Weights of a small GPT-style language model, trained from scratch on English Wikipedia.
Size: 15 layers, 131M parameters.
Training: 1102M tokens, 8408 steps.
Each number is 128 + 32 x the weight over its row's rms, rounded and kept within 0 to 255. Layers, rows and columns count from 0. Numbers have three digits each. The size before them is the row's rms in percent of the matrix's.

# layer 5 MLP down (transposed), 3072x768, rms 0.0138, rows 2414-2520, columns 384-447
114:088166127086135122166139099137157098136100178139106094090155172093078102125152116150123091061143124094104124073140120166128115101148101117130132146114147136132149146138103130136119144102077224
111:160184142112143183143071126164154144115101135078151114093129195121119089128083101102167074138146157130181137120121088125145148173133118158148125134106101083126144152063095098140144077118138115
116:135073130154125200107203136119194191097132105115111121085125092158121137172111103176167145145129093121160162158141149113117089143128133137120150123181121109145112122111130147132146165116153093
101:192100127126128151097169122121174115072131070162110106146073130098081103071113125099113134083139143168112085099148097094124106049132122101099165140140150056113154133146182170146078145095127136
095:173124142168105120131097178081145136114088149167106162175151116094128106029146185160112113148161138165102131153147104103111111144110113162097119145144102157169094138145139138133106146101154094
091:139106139184131117117111093121128129139155131136138100166178083156070193068096144110115113132073151113108073171128081126167080127136101144086130107112128104155138121120097156149128106139077091
099:089162142177121102099089110138167110122126143115115176202085150084141123134137151082122097129148133184147099144113126103142069137146117129150141153168150109117144092156121136146096124129141107
088:127101098120176189083060099124134105159111084104146144122139135117119098196126107103144082162127147126139109124100133119089206146132173094167101126151120146113146111159062115160036140159156139
097:128109148162071132160124119130162174103118137156128130105154102047155080140155128069137171104062104150098132109110106154123135153095176105132099083130138068195097080116154120131103165141139132
084:199111141168102125196135129136133065148101138164157104106067177135110158120182148124111103101130154032199166146063146136116122166112138183058178125026117116176126167129114208187119116109150188
112:145098100143153062072159074141176084119081150121142163086113096116094156151154155080074087099125067138142129119120105155156127128093141119126115081136112157147131145120173141128165083109122117
096:128151126174135139111116174109165156180166113105124088130142169075159105111127098123123123062117109073112211114124143096158094122129110046105095087151112094180079181089128141209130136192129096
090:195142139089109131109071115155107136093087146151157120209154082069123096125121137101134173123125130109154162153125128105120122154081153144145096150114082109065093096146122163109166160184096167
101:122108143128086099161067132115171137096139182083155106094106155207147137108131192146144104111067132119140123117052151108127143123094088141129163111133082135099095179133130146112107085176136115
095:135194118131107143131102110157133189149159156134101106186154191140110144128132140099156140146092131131222082078096131122072131083174119196123092113147118111127139153159140071120085142130168123
099:116155109123140122063161095061107055133187113100102160150126134123125151131146173201155147117119123139135114080144131128129115193101164110095100162161191162117133134144147123109071110097129126
105:138161117130133156154096123097198151143137086110127157153117096072161139133121086163180131081159194121118118095083137096103067095112120145134100125144111077160122144097143039061164137176152061
092:108113144162097177079180095106119147147107087104123116168124107134105137130130114175127145144145179089084104079111158118126192173131175073097151093130131115135145181151096105141149093134222075
091:165162113164117115136161119122161114113146115145105142146141129146108130122088098078111113173123182127094141148146045162152119002172034162150152087145141056051131132143136119135101105080135131
098:149139127121137089121112171172106131167188116136120108067151160145120108146025187136100151153134102067103112115119156141139123165147138181111170102134102146156063115161119154066056113130110115
116:173164147146131100156084113113140087124120147133122169103168133111163112153173136151194076182130141137109167107151132140149157083177140094130083126200188111127107124175073121098126154116138176
097:119132095170122111125127175057103149109169127100178156106103155112152119120170141105111150105100119113067113135138115162078117087158156124148110144151157146070118132114108142141107131085087099
095:153147103113094128104102103132140129216154164149080129109118169103094176137165111072107094134126102188151089090123121163115032114165125183103062114137144127148097174075145152109096125117167163
106:123124134103105155102106147094172106109148137075129138151145124126163118082137127102153136094144150076122173151096085094166199143152084129133116133097110135082137100132115123160105172170128040
085:101143122128158131157167139172117220133138090200066094067125134165186093113112118147103113138133151101092104178101101093157180187129106111138100126187127124102115120093140130127091147174096171
093:128158105166136120089036072137152130112134143205139121080090105166136146092098110149111061074124170048079124144122116149155105072172100120122092112121132172128120123150160142203157159158156148
096:183088144136173109156086135145106155125146152111062133138131142113119128130104102149120152176137174129134114087107091083125124099135105183123123122151144144086109070175079073108180142113121065
109:141117083060104155159145089119188134117132090108103064140093154122189141146075096168094138106184121122164090112086115102125081204130123117176130120141126100082154150122063151147137151139128147
110:111141096080154141159128121107149133149131163060190165158141087105153135124134075134118065206136095120169136118098103112146143125100140104109145118071103082154115084096141131113157151156159068
091:102117159103140034134086173125155129102195088156161147108114110126123112121119150129119111115210170173092159168204126104106171062140123166152108186145092105142089112083074131104113090109126074
106:102137092107105058120107145153146155088150168116128128136108195158105186124152128073161154141089149134126124175104139067147085126127118093102194192135106139138131112077174135134109138099046118
098:118159100089094086165110120161136093111162095179130164058166096139112140094112147148110148105064116091165106114097138121106105141156164138144104136169123134159116143149162136136151085181117070
090:146109113180095103093126156122143138062098120083161128093134170171125145067156109146127138083156116126129085116106106144201102127134087117156095163124135098111160092125194142142165103115097172
092:173078107146202146095100144085106134125137104113115103152148180112095090140080141147071146138093161128158151102095143155127110140179192134120223114117106114125114097137130066126102116098131147
106:148104109158159119116173149076183126112147084109110126092098156143123149113129128121135127170187152120162106155087097073135136132102088183185126078207123195112184169146139123137149097072116098
094:148098074113109103135137069128117111185149128152167071113122128105160087119128137109123224171104117100167121094111135129111085169124097141128105140097115105137126144063147062158177076169123047
104:137042095104140110090140115074155133117137185080100185168071151109099084120086130074162191124137124087127108131085136172124127120183095207129038122185105116081153142118072104182178131138165129
094:104124124093145116142176062098141157131111133145124103131129200130141136145162111162142173126158108126122160173122119119164099119168111159102135118140108066085134144107131134149100146136144068
099:133200147147110151171134109116090159169096163149147091163084093137137129149155083103160138157108121067097161094112137076124141095094182120138141104064123131156111105173150129118127170127153186
108:096064139095106102171193171208158076119103128141046141173146150124104137090097120126130123131152091084175088130095058107098162143165089109104050093178143139147127116184085070139185157141090127
096:193081100099131099190160117185139138119108193122117080143110155133161066142113124100170125116126116095178147185133084170110117169147159127104163103155162151121149117184138089140146206140192083
101:091144092087119172142106054171160145152136108122156109104173080160105068142092131114131093091211177154191161153134099089146147121120103112120094136130084171120115219125182164097130131161129096
089:129075119136136168104153169139148102103129079123124090153126131074167130117168206113147062132114113140139196128118134142103087126133150163091098133179197152133149159050118114149162129183112121
100:145163127172166113146130124100110113111179130179081140109084167045106120120134139211122126172146122119088163084109091110126165092143104095152079161238194087157140115126175130077117156179099105
105:125159101107131092152180124129137166149096101158101102100123098148127136128096107150118117137138107200154102066217094108179119128148143138123091149106103125124112117104158170033100130091129170
111:087107132105120182174118079115101179143065106074097177109141124053153144139113160147141147128104100160117115136173136122172093150073171123110133104138128109161110097137143115109117144097148105
116:180130114103120154087080123070066106137103138128149129083123161123125158079129130160186108104178129190144136105148075105062100110127136143118143123166121129131106140147051073137152034149112112
091:146127071164137160150102110150122109109098114128117102136129137100161117085179090147074201101146171131169161155144127096126136168202175166143144115148131113219073121111122139153154131127156094
124:102109106073116082117167136097160142093172108137134117098105047060080142102119115147130147104111115176108164143138091115107133093153168122122097127148165127090148143100091138085140128064061111
094:156110100109108181161113155143153058103122122165098083155125141132127129136151035174079124144124132102056198077112146135123111090162163137130127113098114154134155135096141046123103185154168180
083:102165110115113145076165110194135097203141069189076144098125149108064091105089089150126133195134104114102121123088155172131077093114162140141165101123152124166136124097091202197139110122126152
107:143099103144146159133175124121129121092122122133085172103156183090073108117164112061134136134174114078036151089131118116140119150165076139120097139101167113125133100134118132120124088111081110
090:125144126144144051139126104155136143110191068139098114126072142136131150105145149157123075103152158155091152104235089151133176108112114148164121162076093105121113130125070126159115132128089143
094:105113148136131131157117110136136152127200090146123114120112131107167090123135072127136145113192114141112215152095069091122106083108145124180106120102166164114118138108167134088138103109108167
079:132134140102155140083114133126110105113152222107038154116108070086080095143086122159134139142120123128095170170112097044096097096107110105155115178125119085121095156142115074101134081092085116
097:126146056090149126171126160103176117110168104091123100088079160147133092107089155131133151203129134173088166161091077102132164162179095137110181135190100094130135116165154175136105109126120117
104:099177116143145118146149118190106134189161153129101161125168087069115153093096105194128099083112115132109141109168148103090151117113128114139107172120134139103135121114146116131146052111128118
093:171141139148091144170138092142089126118106076166171113148086188102163105123092132133103073126067161100145124116106128073139147148088173112112088188134111120146165115153076140149125136182158200
108:051154082081115136152110100138112099115090152086107142151126135075118151144162069189098142116145175095116145141121170118077122101111100090070177127121149159125088088084119181140125154137114220
102:124106109161149148140103074173133136079157106113088139098153080137091128169144175140103226082129093181171090091184164126140159143170104108096226142161127113108122171155157116131164133116109143
092:132049140082124102122160103125153134150163192128110130163112138202179128108173151099191126139150170145144132168103108114142127137137096089087169159148139116135142132105217138063134120121145114
115:126143095177182087127139178160072111070130123112157120106153195185122146092161102139133141126098141144135138127160152068080178135120129105107151084184121095083120111190172091140153103134099177
098:152131128169154102096124185092105119126127129118120135117171115134128190149190130099057109103018072179109111140150155158082143187092142116102124163044157131077138094115088119119046053085093125
102:173154131065114120123124131107152112095153096148090146179121137093096159126113159174157121187170096143111155113118106178155159101105127162117145155120141064114082140176148150135087140127118105
090:072112135077168172084136119119084144143139136062126155120123155100111174186129122133137127135125114158159161150115103187089149160092116128081111095158098078069090130141139129093116078142095049
105:148117089150121047129070122089156107128134140148141103102101135123108114065119086112136216099080150125143176086151121164144120177190151123156112162120147117160094137162104087144145115174147194
100:141085044163138080153175173109161153077085111064124118127130147083144169083093102092157112044102123154131165109112116100141159160087107123148173110141158093133112150164107179109129118114092064
088:182131181171066167151119121197101129136091060144176102154110177118121143082126209133117141109095089040136117135108145200199160198165150106067080167104102118111149192133136190109134117193146160
112:065147066136084172151123133113130147102140112128087160134147144131190088137160160153093097149131118176137166173065175117131150120154139141135094183131129126091210144145134135108115155110122096
091:065101088208118112086141149097137209099124075155127151136154154093140152149125104127066142118054104143065111123117115143152167157139134092134162144103111114173133131073133107139162130123211059
093:146115122199117166083207115116058112085122140154128132104100143139133113142112124121090172083120153111156150145102124063164158114147153143126128144157158167133174175085047072149104137129092148
108:138073087124188121066118139148119097026124104152107220106095114137137122137142153107154183164146122116114127161047159109176132125069181123174154153089140112079079085138100063105130113075127076
106:100140115124143089150166150068147081123131127106168150162140109147078141146128136198165152083136083178131107120131106126127116183144137128154102123137114167160127136149133134154120069147134000
106:080152120120125131151120167081141170179136102154122175173101128139139105152167134151083159130145115100161146162120172090118077133099163057114105123074068148172128109105098109142131133097153132
103:154156129149133119124077112095087172104141070208158121095157123146125155082063133087090184073034153203136092162120122169120124094103156076130127110112110157162124130070125146154115143203126143
090:100121105137142151140132141120134140049125123164120138182114122097150118144189155182156181134175101138101078051128160106131058127169131166122148128163136141170119127121134155149131128074119067
098:119113120099112096121180076114088114107164104146117139060097107081156111091168087097061136133241119082131139135171129145124134115082100115091105114119127188143134181125180134094142134141165117
100:163147126172064141175075127175133126159150054121165112135119171109113111157120159112115145165167103145173149104122073091140153159112133099129070134061106156162202110072164164101143090095164142
104:100079103132178153093134103107142175119094137109154098089146115145114165050104172119228193162157103099153105152096150134143074126058083090128137179168131117137112109159154175118131165111108150
105:166143123103141143145113110144162115118139157151128095086148147187172126165112140136126164151154115125185119091129169078124092077124096164164161093159138107063073150090120136136170145102102091
093:115160093131116106141116074152172117104140128169159148139110179111065204119117045100094191046173136097120111119128086090103138057117092183172126087175099112101168095152103129098100170128176181
097:070083124103213130104067102121140092147072147113152118101067134089100133149142098124128110092134132112114112048114126083112133189129097160142100104141145116105127124067158111114119137131082131
098:140054096132155140150168117115182146155137101135110144142111175115097190114173160132129127107074148177103092092095120119133156105122104101154160122084145167076102150044106114093118143167093051
096:122141148068159133117100128107128130160170155131105101208110110134071144158134139114043179158135160134101147093113152127144118102135076107069173143125153128088132164190103152147148118077120122
103:114116127095126147194117128132125093072080112131124147149150112117113188132146198173131115131146110126100100116136114159156141174155145077166224121089121109118117092108106115105154061115083172
086:123144182134150000127151122130116176145144104132126145147126149130123115121103147157144064155148119137133158160255148137132099131101140100135138158139126107138094111145155169176101107142115126
097:123127157109029094130124137173084132094118163148183130155101092085075088144137141096136126142140137154118123121088103159064115089092138105126139143158111123084139152172114131211201075149048122
096:129114120078141142113119154105072161142137141120143130133146121155111129124176114120118082114102128127116120124106122108110129086096164092117149107152202104118072118097089088107148151141106125
102:166121136076060157122143079119147069084139168075106116116103119094135120068096097105085124093106139115097167151156127110149086172126127115136141130106154083181107117169067105130141144190112133
105:108120181115175133127140167118140131087103116085216161145089150133124096078113203129139123146127111107132131166128073139143144141111093090145112148111084119120143141144133142134102121139088122
105:162091131112123162139157101166146100125089059087078135165149127089119117149063114140196161173137110106143132150106093140109114176173118098138143161143132141183124151128148119114119143101129125
104:088128158146130156121104120131138093090121116113175147079106084146141165110145172098124099123136167076078110154145112150083154124082117191147174069130097118143148125165119114151129089178098129
097:096100096251131049184099102114113135113131096132180182152134143091167170114104144121094161118167097140130107119124118098118118081122080083130147174143193124168132110156129119175124047150128125
084:125149094135186132136124192163144171141146110200113127159089090115113001120176141152135152134131151126134181173082152131148087166099106172147199145167152077145156136116099087105157153111169115
093:108085117150145044168101139133102097117160102171109108094136055164155137155111091074076134120141075119135151085134133121127122143132110111089127173171115057154167121116137144076139141149107156
096:145094103137191146138119176077114114104118153046104180086090167070179174078117115146127087135164137150080149120123081093134147101090142084183151098136152126142121122119152136122094167106101105
085:232159144134088115094145162096065124119141081115128093153132119141094092139106152120116140158143115153115108144111128140100136118065153102129116134139133122131106136127128143167131148090161106
090:117063072162117119150173127134167138153071133114143103137074116141132141183119219113103131176118081135167125078109141140116126155064184124101174125123109143024152160134152137132126119092116156
112:154129150124108099122120151122150153139175160176109119127121139199108181132135116131110148129160146113114143065156105157090061102133097132132149168154131084085123124194129132071106137129105141
088:104134156116117165127149144133155101085147159150137152072106113124167153130156104130087161142136154117152071095133138136158202120104098054111165162094125115153086144141117155136104126138159218
105:132139127135186150141142166096177108132099192117151128143097109130123138148100108110117112109091094130128092070114096136120146128097094125130157073135083105079112151182166154130158138092111113
092:129123084125164180114139119118171052169136106138116171084132155126145183155111164147152145153085071185099111098105122079137133109124098157120088091150130107119156099053116111167114141135202083
100:148173126108049095169135091103089109087160140127191116130148131092122141164150144152180058086136106121136163130185121140166052143166075152158064146099135162150148121133146164104106155164159114
103:109114109065175119108078155124174130116137130153192106078089120189128118092142166119119165119157111152095171151133145136161097150126132137090126156111085131108109106138100134088094155157092064
095:175096101198108115128137139141149125130094132084118162137045154164109094150131210155128066135124142119107154158127125104150120102142146158146153155115125132109094148158106108144113127089095105
093:079143139121134078102157121087126113152214062129103069189112094156212106101119130049199145140133157101106156147175103106121128164132076144149135127115148148100114132202149134149113114148175150
093:147068106120115133139090090152182132175114144124185090180109109116132136126143135152160113152127102156106126057075106099077069050131145121157114160127111096112185204095060133147189165103084158
# layer 5 MLP up, 3072x768, rms 0.0173, rows 2415-2521, columns 384-447
106:108156161146115139091069143118136129118143116116150080100159091097185122088191128157105156130152133146118103138104091113131162182158092155144144115192102182128193093135095122159090095139116137
110:127121129211132160124107167115193151133108121114116136088122086154166180093101171171122131160118092093141105147124189123101084155113132113186122119115203151126081122128096115157100080180035039
104:156138141089150136175093131177120133144147156090137126168141172120130104098155144176116137112130136144145068169118145113138113154078108120098121142141160144114105125144155210105145118124202077
099:134122143132093141109113124159116132132141157119120094120115123081111147130152092108143096136102168109114133115122087150151079141138145066114148091110093138138150106198133106143226145179126160
091:160123131063101180164093107199105102151145174140107098158149116148133082149118110106124132111103097126159105136144118091177112142142174146127104127150114152153161140106195145168074136063147103
092:121089148068115161142096116123128194079125129139156137125119117140077090127129077146127144135120126167137103099164134180117096113128117181106128119162121172118163119198129112110087192215137115
098:199120133156122140142154154132116102102180085140131117118110131081105102129118163061112099125095144108086146183134173076087112183110140109163169179153136092145118186165115116153083103146111110
096:084109089099141145109129123160111125144060167147165159169128094161154103158124137096149087193098112138171064156160134074106081090139116149135145093143133126103113119160088114051130114096130183
095:132163145189120135182137081139149126091098086112173153135168170078161137164090092184121133121150149093158093142091174162038155142177088124114171153209099110137102181095157165105144138166171169
107:128141097093138109155131111148134100120139143100155127174127096058131131177075156093182138145103089085123131145199144088139140126130127193129133140133130100132083082093134102111113115055101070
104:115133109122132160082137062079131113111173071091145143104104086158106165095125114144109152143062141163165121133133190125178089140134117085151042126163144117039139120117193068149069177128113146
094:110119130169136180102134098149151096163156112060157094123121116121190142163073130181166165136105161133116086160153167117125117115127150153086064127195080166166134139149195171177096126125144113
091:120126098139176192129128056137119144092142161153149132096156176118134122118141133159128075132112162096098097078117095138108109114135132089143170076185107120127113158131141078144191164083114116
094:132069151195102129072101109107158157148126108127132137077115107137156097063142116139136115111118199095101152170154156123158115182110098117165143146172135161114089119087150199140065086154127104
103:132073096098097123134126119159135200099049124103122187176189136148109145115085089143102161107118149190106121102089114116102158124156170125135104123146133090043165109094128115158136149160118124
102:139108130145086175088125137105150159127107123150149117152141095113151146122116117149092113100120140116105134176109161153114122164123095179132181114165126153110109134149108107085099140161070156
091:083139138187094162130159153155117130135122097131133112087086154135166130113158201167110130137145103149139149156124164098079083113091078173115073123119135142178114154160096136151209141146092100
092:092108142093078081129061140140108089131165132158159101094120141156155107153151176151088128064159120146206129142101183109106076135106180157109096125089116173161083139144124169132135145183083134
097:108078144140096136148147124114182165121079102140141120163099121096122177173145090176174093119135145150139131151124131134138132158134173119098134118142105103112118145119096127145098150121167160
114:155108133187122197153071139126182160146087059118133113111112134069160126142143125097153117160021130124157136130125152110154155122130114132198119143144212073171142103049103097157140140143157163
104:137061120165127126170124157124110109119095083141168150186122078168124100117080112065130103177162151180110106078081166126094125161089143113091108107092149108146135132124132108134135091129175139
097:117041120101090115084185180162076142178108142068105077116125179128084167110084090134103167090152175118074116122175141067098136133135173108164145098100129147080083141161130117176094214158157099
097:129098101110150143132150144202148161125079116072138113140170101118105120139095165119118133126077152135147115084123148143148141133143103122084134110121175140142104104147107132166118157118141106
088:151157110188136118086085102125142141113162106142153074143157160139130155114110114176164125116145165074108156157136107147108121110147144120113170152104142184163171102128153148155207097132190050
101:142113087196062164145154104090135122163094113139118117210176144118088153148120179155128111175078176100132114161148133183152075193171161141120113123129162124110173132087194146139086085147126074
101:118131087143179119176132092121141182159131136170126116078150104091107091182138154086094130162126131181157131160165136073093122124127105142088082087096126167110141113089144132123125089117079120
099:110053068184199132206114113135101120130110112156152147163141058150128115150111126107061073202072144163130130124088137124084138119137109114072102090131105161150179148104172146125149144163159124
104:141044114108070088085119139165169148172154153151136140121136139143151155102107132084180065079087123115155114124159106112176102160105169146093079135182142190118078084112126139109120078082127066
101:118104115125082141126155148134107134061117162084127179154120144119133169099098107159106119106095174183130118085131190088114069093098151160169138133146104178125107120053162181131135086122063116
107:107112165170167098124149155209120135123109057098161171091142061123145100157157151192108059167065144094145124131172122197126133188106115167130194127138120167139146108153120073151167149121164120
096:123110141144173103118151101162138113117133123146138132132154118157079132118094093148150136116045107166102134092132138149089146114088157080051116151158093115086164168052174154087146139209102078
090:116147118144151160139104117100098106208144140132107109138133097118113091112049120078130099155117148108080150107082099121162114182144167130173094134112156153154146146123211148136172118077120056
096:140082120095067152123167101115123104133114127136126199161147155175198179116068072122143117133144123123078127110131125125089147129054113144144135106116183155098094101117185178154112091094098093
098:085140121067155128162142109173137111160127169098158103154109124129093092141140104099159144167157179155130111049119102148117126145104105129135131101142127169156194183131096131091114124120133167
090:097114106074145111104101082105152169130133109081145090142177069141126119090106171124107111197094131130208128196157153146181035133170145138151083119107153129070135163091147096086112113130087175
101:097157106099119130096073096137161152162130094124137137149192181154139107142085103118085118127142133121119068129108189091117104156128170154112123154208085118117124113080098142140115074177167160
095:145124156170144134123170132068127132088168081094158119168122091158122157127076109179145144169134111172096152135156083064136155150144138084053167154136119128100132194183133177164081163122125143
097:161127114214191084108122143098171148105115078128120122098167112140161138141107179140153153180136129137138110080171063117128096161089117091179072125114095114132097135122120154139123099125081093
107:139150140142194126112126126103191115072150107128118158085147089152095165145097113106072110115093082144125112115095160125112165157117162116196120133137076115081133136117136147119137096102135108
095:146115106163053084123131141120163152165147081157127137130140145123159144145124187102117129188168134092111127130136129094104119180103152143150123094108103139145112111085105160139073092161094159
103:140096132155162106127102062123106133132175100107118096166132197071133147194129090103131152155127113186203127153136129071107097134140108111181116127141140203130096182099152155149110131104130060
094:163050093108079149129143159114093128182171199117139057154159116184132140149101112093086110089137123149194123135160124100128089106103137064128108156154073144108117124113139102103075179146097125
102:075156118076131153111149159113118172135171178142145110178234157090075125092149139204133142117117146112153118085137173141113140081138112168181090107227096135124152090146122133119101179176164129
104:104163107178101077098114152157154141202146144061148089150105145120091097135142161145129178105114174071169098124120128070178102115088101101131103156186127169128181185152194162130161109154130085
106:133103116135137134104177123083111115095138177098166099121158147107156148186165139085119139119113132191169142119128139142145125112125168141106113135117154173102084080117117138114128096135097144
113:078096117079122103112099072098150149206103151131122097176183130115090153162098103095087158155122126070120121116142166121034179134116146181170112163133103100084148195084129166166116124117100119
091:167132106115051137138115107136129153155117149152185134115104065136127166061147186124067112138107145216131113155103171155077132159135144108129114139122111091133138179133100134168082128127135133
113:089126152142091115121110197132154138108143121081116103134121130085124148174112124095124148104125182093117133100139116103058128114059161150125173153133106170109181097142112108135059182144107137
093:154100107145144158102134168100144107130155138078103137133162156107094145145121157105131129145072064152123123118147081091121167104191099180139159104105138144075139127139110173059171118151161043
087:082176183134138144097145110129154121091114182097136094149107097101069141056138167139107174181122120158107126117123064097072143139148129125154122180123096118106103088132129087089103137161122071
096:083124094063135122169091060212193188092096143056155088171187184125131101074121125079047119113118151154189136156154136157135149127123103148133139103142120176090154161151152172076065141109122163
106:144143120149165131125115129171122133110133106090124125121137114182112126132165146186118060105156061170168136149122136164115158155123174145109147139133115155135118122112144164212158112180103102
099:165123077083136183093132085107116104162203160108145090129156113140069114079147162143093176099065111158136085097144118141134101102107098117220066101140137158128086094109125171167072140095133097
096:146113108148167205148070083142185136127086145171134076117080112164078174128111096139129127151124110147227156167083153129104104099138108132131192102096113104150166153111076144125126099032152100
098:158094121150177150153139140127107158170092082104100103161101107150200151192110101126092125167116123145103152061091111130104146112146104135076068109120143097135165103149095105174141092155125126
104:197143107087109109145112141152151088143084119128147148095222137068129138167131107156157083111134124096174162138141084166125100154112149143146183101120064125130096165127136085142120088065132128
096:111075087128144149074160146065123128106134113081155138148120113120121095119116115130127120187174196139121157123123086126146130122129081142173117128122131117135123123142146141067104133120091076
108:105053137120142126099144160093185167155129152133114160087133089140147162088144103092178096086143136140089112222139071177144139123169098185189100169201116118113089138150139154057109130090157156
104:162091100079141109062125122115158149165078126100134165128208134160111174123103106164093119122192163153187096088103156130110102125130125140097126125120119150128118179121157140162129046139166137
095:156128139119091132112109154127121124131135050081123093146106125048144156106147163154132107144126086168150130104154131160120136118097159077201148125113133032064091137174155151109112174111101109
106:113073134173068117116121069117119120147077054147130130174181115129061135167091104156095095118103114146170120059112171111060139129052165138103166101172095139168185117097158167130084123124155130
097:158066094113174084133167136102163136107141138077111176070161070161069136145155106104124100197150104129157140192081151090152142192130152100084091128127149108143145150108156103125130168144138058
102:135070154144172100178109108137140116148085124123153134128151086145082135075132100180077077140124133149122150130123107107113106195163160054153104131151115140124178156126159146129136117103143088
086:105100163167165170123156181135135110142057110170161102133130192165160116115184103125141140111137167054133119136082120100187126153150121152177110115132137132103158118132103131099189110074085099
100:168124133167116147114119124117188132115112165126170147127189119112069106139157096124159143137142129153144121154182130050127086157114161167196093147123112160124080161175112139136150114163099128
104:102101139155081133133104115138110142109137116086109117142147108137108182156149062160150110182129131156124138161162147154139091140154102100098145142183138120108127061147147101137168139168110146
091:095139127085176153069149125133147151105115143116140141093151076073156129158160038191159099090143079094107122177130151162102123123068099135197136180111092138104084096114160050141122099177072104
106:126144139125148156091197127107112090165125150097154074134123136132042120141114151110109090126086121171118152142136108160072151182101188109125133192136125110104055141132121150179085132153097084
090:165107081124087075145174126100085129128102108129132105127128126212123154137126126076164089136168085078137087130159117153135127169109097178134135123185136130093047163105120131091112138106132115
097:092084114152100120118067178128138177103171105174139126145190125127121155194109147119189124143099137156160103132134117166158137145077093159183165147166177126085134140082125122099150093095141132
102:095130124150139163186095100123132116126164092144126141112145154075106114132101106124111085156093123097079131114101136054086140159165121122126175147151091090116097126088115094163136034179188075
102:137124119121108091098123129156164115167131159089146170151203074142124149165099106139093066207120147152104142134109139132140096179107141169154133133128139129135158148140084107111173103139088135
105:131170122106201124101057102124153148082146149098147188170129162114086142167189117113169119160092177130131125078154107133140131164127174093219149082175137089110096104122226148119135106092116120
103:126106108109112112173110119134173115154171142111118138155187113192139121092060154162092107141102139162169122170170161167123127164128101137095083148119102060141168119123164125140129152118093101
097:186143147107133160150174156136120090144107165130182121158151087085084172100136118161170127169092126143123092138152105074071157119117090171118178084093098150145160113153141122113139108115153094
102:168137111116166103158087154101118139142107075134113169140150152111107117129097155112196116078098132189151136129080141182201175151119114139116188144175169133046134091130136115128124114122134101
099:129165113164112143121084143122164154178129144130161082105160110096182145193088120176092124167137103178166110114161120160161056125125107068157110125130112133160109220131184169120164101082112161
099:106161137122127145085081097168172142158025123105138115154166115132075089113193191107139108174075137138181114171153130162088179112129107176115128153148103124077112129129176130138146183060150096
102:136117156138112115171041053100128144172164135120160093079062171116098128155134145172136110147109174207140143112131180130154109113156092105187190122163132117142181095061159147174118093126085152
100:108137127178020155101111050111080205171113144113164119139157169092147167136089130160159147133081096156164143084118167126108084180111169106080206175120141040099154147131120141165135154077103125
093:172103095206136153155108128121117174129111144153128125160138123121145156137125140092165106115080112118138110143110158108153132164124158164126119112144163176105141097141150136150168161145128115
092:126090135132115160162145137128165088097137143125130123150110121126155103140174113172157127187167116138133125081156154135090152122180110095092179104134080099091133111146123140138115170132155162
104:122171090113111144178118112125178185082123094075131121186177160121035183112087197108098143124081159094133089177127156177114132128121147147110108131092109088125170130100187166109075132117142140
102:137125105177082153133141161168145120110151143109119134054119123117118108115159159119158090129114185146142124144158165147145070170068142151132130101194115166191081183126080087149067149118132087
104:125152106123167093146155080127147133119103119100168149114152110138111108167148115136075075101124084156108073105143127151150125103094145178124132119160115171095152122115083130160195087127094158
103:117139092094142155181081035106159131132168099095121083152133085156057093127142093138090140134108145128168089141094126170128120103128119128087179092127169106125107079100193128120177108139135138
095:141096084137151120143154130105149105143136139088172156089094110099139149152121189091141170104138152130073144132096197114107142190165136156109108049083100166149121139128146154165101125139134093
096:093125154133115109131152136135102141190102168090177113097121079065189121133166107118128123166141069121103129139165157097118119077099127105137072167138156125127077132178109142098094088199084114
103:141148116133164156167071125120157125195082127160143084121104187117128102139116139161094152183124075064150152088057182138096141179110152109116105119090160082072173139079133124175131086117131161
099:085050133125098172076121123072144129103114117165136078112127127105147129090104100159110149112113122071119161100179080099127128122121116116173107204119118149043054128161159098128120159165124122
109:112150128118138186108088102116113125177104098131119114096173141128153122099159183151119173107137127168113146104084123165169148106136183137081130118119160190111127084104138096113096051175127127
099:119115110128166153140120113091189096159140121128136157124088085110106168172136165135093119151106109069168134098152128133093143115090143136202119136114113175084132117179100207113097147151109138
096:145115125170152135058148132140194151129089171107169196151126076168157162127110141112128075179130124085139161203150151128105147109104069122158153126189123172142102060197101138074153102146108155
098:090116145160198150179110080163142145187134145065156099178075087150075090170125116149085150139141131139132122154153139147157137125069139142142114079112092061103114081079137140137109135150069148
099:150124091115089095126143158103103133110153117170142180124161102119133137194139093094166097161166088131167125130091141086083138149140101127103132109179142130096105174153215154208084183190129072
087:193121165115085132152130164115181102153094130072107125120162203097126168109122178142130113087113146119116115162161187118181080136179116123140168138109146103056097168075153180098168143085101119
087:109123113061159161143091100122106136140124097151141200102142181146120185116129064124135106112142165130140117134179146122118170159165128076188126157131129115136180142160146093102081161196136189
108:169156125116123136168137083136133209124089185095163118163160152152142101105103128120128159114149165150173144133097130149138112129134140145170121130118158136081156117102200117106112119141170119
089:159092106155096077090129143155146144108026084131155152179154158159097074117088109107121102114172070139152098164124138108141122153096132191108138120153156177101148128107089095105142115128097085
094:074156149134137170123041134154173150151143166105173140118169159125148127152107123185091133090106104103155172186157206125171163139165104121070160110132136155141189087140133154173108124125171172
097:149168153097122158091182149134132171133161126106169197132096137095134186114086187139141125104139162111125123167140123124124087120168113158144187160099139139066101082195163126108145131163144118
107:129132104112129139092110131136174111127137097120162179110112157080096121119080072157076095129124144138099111124153146097160194132078193093150170092163126118100140102073149114122147151201125179
105:084127164118139149127110068190144145132145084090158147100129147131098120098104177065132120175161098188173133157100157041152145185163143064126086160078134184107152084118113175108096047133112120
103:201141095177138130120104131125176145163087134100167141155184152074085151177145147126136101112099149088103142202122098136090106142104084208189101132129095083171118115106114135181220088135151111
097:182119127091103118150114114152079142193085149080117120122189074133098123163076110128092104192137151128122134104094123162151074122130184155127138138124111160087156194134190118105117097107067111
087:069130120139146138074094150122197117144139087117122075182169141135210084103099153149155096102083114115212104183123110122122150150140082148119105142194168102083173107098101100149093101139074151
096:143145141118164181130125150165130097106111169154158140155155093094137085215104129179119143169105127065172091098155121175111130120120124147116076120123131138143101193155126107139107150128162151